Weights of a small GPT-style language model, trained from scratch on English Wikipedia.
Size: 10 layers, 2.56M parameters.
Training: a variant of SOAP for these matrices, 2649 steps.
Each number is 128 + 24 x the weight over its row's rms, rounded and kept within 0 to 255. Layers, rows and columns count from 0. The size above them is the row's rms in percent of the matrix's.

# layer 4 MLP up, 256x128, rms 0.204, rows 235-255, columns 0-63
size [115 107 103  97  89 113  96 116 101 101 103 111 110 109  92  85  94 105  84 108 126]
[[127 131 104 132 138 129 106 112  93 132 101 100 129  95 109 115 136 118 102 122 100 105 110 119 128 137 126 105 143 156 108 129 170 150 150 151 132 151 115 138 131 138 103  99 149 129 114 106 167 101 158 133 146 104  76 120 110 106 154 110 101 126 153 137]
 [149 101 141 146 138 140 139 161 128 108 145 113 146 133 153 119 125  80 155  91 153  72  98 130 147 143 125 148 133 140 147 109 104 110 105 137 129  97 126 145 148  99 138 178 153 152  95 130 163 142 153 137  81  87 131 156 119 159 130 119 137 161 126 189]
 [174  99 129 106  84 148 148  98 145 120 123  99 151 122 145 153 131 107 196  95 122 100  94 150  99 114 139 127 105 176 137 137 100 155 144  67 128 158 142 140 123 160 106  85 109 114 157 163 136 162 149  95 105 109  95 105 121 121 126 112 109 132 122 142]
 [158 114 106 149 143 120 100 155 140 146 129 144 126 129 112 139 139 135 115  81 156 119 138 107 150 119 158 145 127  88 121 118 172 106 130 131 157 106 167 162 104 129 122 137 179 133 152 118 130 114 150 144 179 119 138 170 121 112 104 115 138 156 151 174]
 [129 135 103 125 115  87 112 144 147 143  90 104 121 116 108 100 132 181 126 111 128 104 143 121 103 121 103 174  70 124 102 112 162 152 124  98  94 120 125 132 157 125 124 102 158 134 145 120 126 116 157 177 116 137 155 180 124 107 135 108  97  80  96 114]
 [118 149 137  91 131  47  97 125 107 151  84 145 103 135 150 112 161 120 127  94 115 126 136 125  86 110 148 128 113  80 156 123 108  99 180 147 164 120 126 118 146 119 120 139 125 142 162 123 134 135  74 132  95 141 113  78 160 131 162 131 120 103 143 176]
 [122 111 116 128 173 114 125 123 104 177 107 139 108 164 140 188 112 133 106 145 120  89 140 136 118  89 136  97 143 129 157 101 119 123 145 114 154 116 142 118 112  70 183 111 112 138 134 150 121 137 145 131 122  73 129 129  92 131 148 177  88 103 147 137]
 [112 133  88 127 141 136 133 127 162 151 160 154  91 101 141 112  95 121 114 117 153 133 143 144  99 138 112 164 174 100 105 145 142 151 135 151 141 113  83 120 171 106 157 107 129 133 129  92 141 118 102 136  81 154 111 133 100 153 133 106 140 145 132 154]
 [108 105  75 109 138 166 151 122  99 133 110 125 106 159 167 158 131 112 166  96 105 117 112 116 111 107 115 117 174 144 161 110 110 155 116 112 130 142 156 145 121 159 144 100  90 133 104 188 150 136 161 118 124 124  99 149 133  98 129 130 145 151 130 134]
 [ 83 102  94 123 119 181 141 159 137 141 165 100 110 103 154 139 167 132  93 137 113 109 131 174 131 148 116 106 108 132  97 126 118 168 134 101 116 138 110  81 126 105 153 163 160 137  79 160 124 121 152 136 130 115 116  93 135 135 136 146 133 143 175 127]
 [119 115 122 125  94  97 103 123 132 142 156 152 122 120 115 133 108 121 115 163 158 143 141 130 116 127 106 152 133 135 126 126 128 107 154 145 159  91 121 143  74  93 136  97 137 124 206 107 131 137 126 110 132 147 160 132 116 155 126 108 114 118 109 148]
 [124 123 120 120 114 128 130 139 136 105 156 131 140 144 123 158  88  96  99 118 134 128 157 136 170 111 139 146 151 131 151  98 120 149 146 155 100 135  87 136 134  89 101 130 114 149 121 154 107  97 104 150 137  63 129 129  84 119 152 128 107 161 149 114]
 [160 165 125 101 166  93 135 146 145 153 116 142 102 146 177 142 117 122 126  83 126 168 140 127 115 145 141 108 118  94 143 106 118 105 118  93  95 140 134 115 121 130 106 120 121 115 163 111 103 116 126 153 124 165 149 157 171 193 149 133 126 143 152 127]
 [139 120  97  89 165  95 116 153 129  96  91 105 130 150  76 139 141 107 167 139 123  99 134 140 133 130 140 122 120 158 130 121 116 116 152 120 120 157 135 138 117 109 109  75 128 128 162 142  95 164  98 118 146 146 151 140 113 175 163 125 127 133 103  87]
 [183 144 113 140 147 100 152 126 105 165 144 159 110  89 139 125 178  95 117 134 127 158 108 114 133  93 116 118 189 104 121 156  91 129 107 115 164 108 102 109 159 138 131  88 150 120 135 113 178 115  81 106 115 120 156 117 139 139 104 135 157 139 145 138]
 [146 129 137 103 165 120 106 122 154 115 143  69 101 183  97 126 110 129 137 125 133  73 104 178  80 150 148 125  94 132 130 179 106 113 122 150 131 101 141 105 111 124 147 106 130 102 161 128 103  97 140 153 156 128 134 139 136 156 141 157 136 162 125  89]
 [130 129 123 126 114 163 117 165 169 139 157 123 103 112 100 193 123 159 151 170 196 123 164 126 125 125 110 141 149 125 180 126 163 160 166 108 112 119 143 154 133 134 102 129 118 131 123 102 141 102 130 110 125 111  96 101 149  97 113 134 133 113 137 146]
 [126 145 129 117  96 109 128 107 137 131  90 129 131 149 136  96 157 119 113 114 103 114  81 105 156 138 132 144 143 113 126 174 130 112 113 142 123 139 147 155 106 160 121 114 178 153 138 117 138 115 103  85 148 166  92 171 115 135 116 145 146 130 129 100]
 [ 82 182  96 114 159 115 111 150 136 122 130 150 108 138  93 136 160 128 137 145  92 109 171  88 106 134 124 153 153  72 126 133 129  86 126 102 151 106 129 150 139  94 128 127 175 143 155 121 142 132 139 106 142 142 120  90 128 142 110 144 140  93 101 153]
 [104 158 117  83 108 141 142 119 107 169 130 145 144 129  98 189 129 143 125 127 131 103 118 136  85 130 104 162 130 135 113 191 156  92 130 114 117 104  97 157  95 119  74 110 145 134 125 130 144 103 140 109 123 138 183 106 120 141 149 104 124 125 115 104]
 [137 124 163 130 122 121 185 126 112 115 215 108 114 117 120 139  95 123 155  92 138 145 143 127 120 128  94 125 110 128 109  75 135 175 148 136 133 110 148 122 173 145 155 108 137 137 111 132 128 138 136 193 110 141 134 119 152 115 123 135 148 113 106  85]]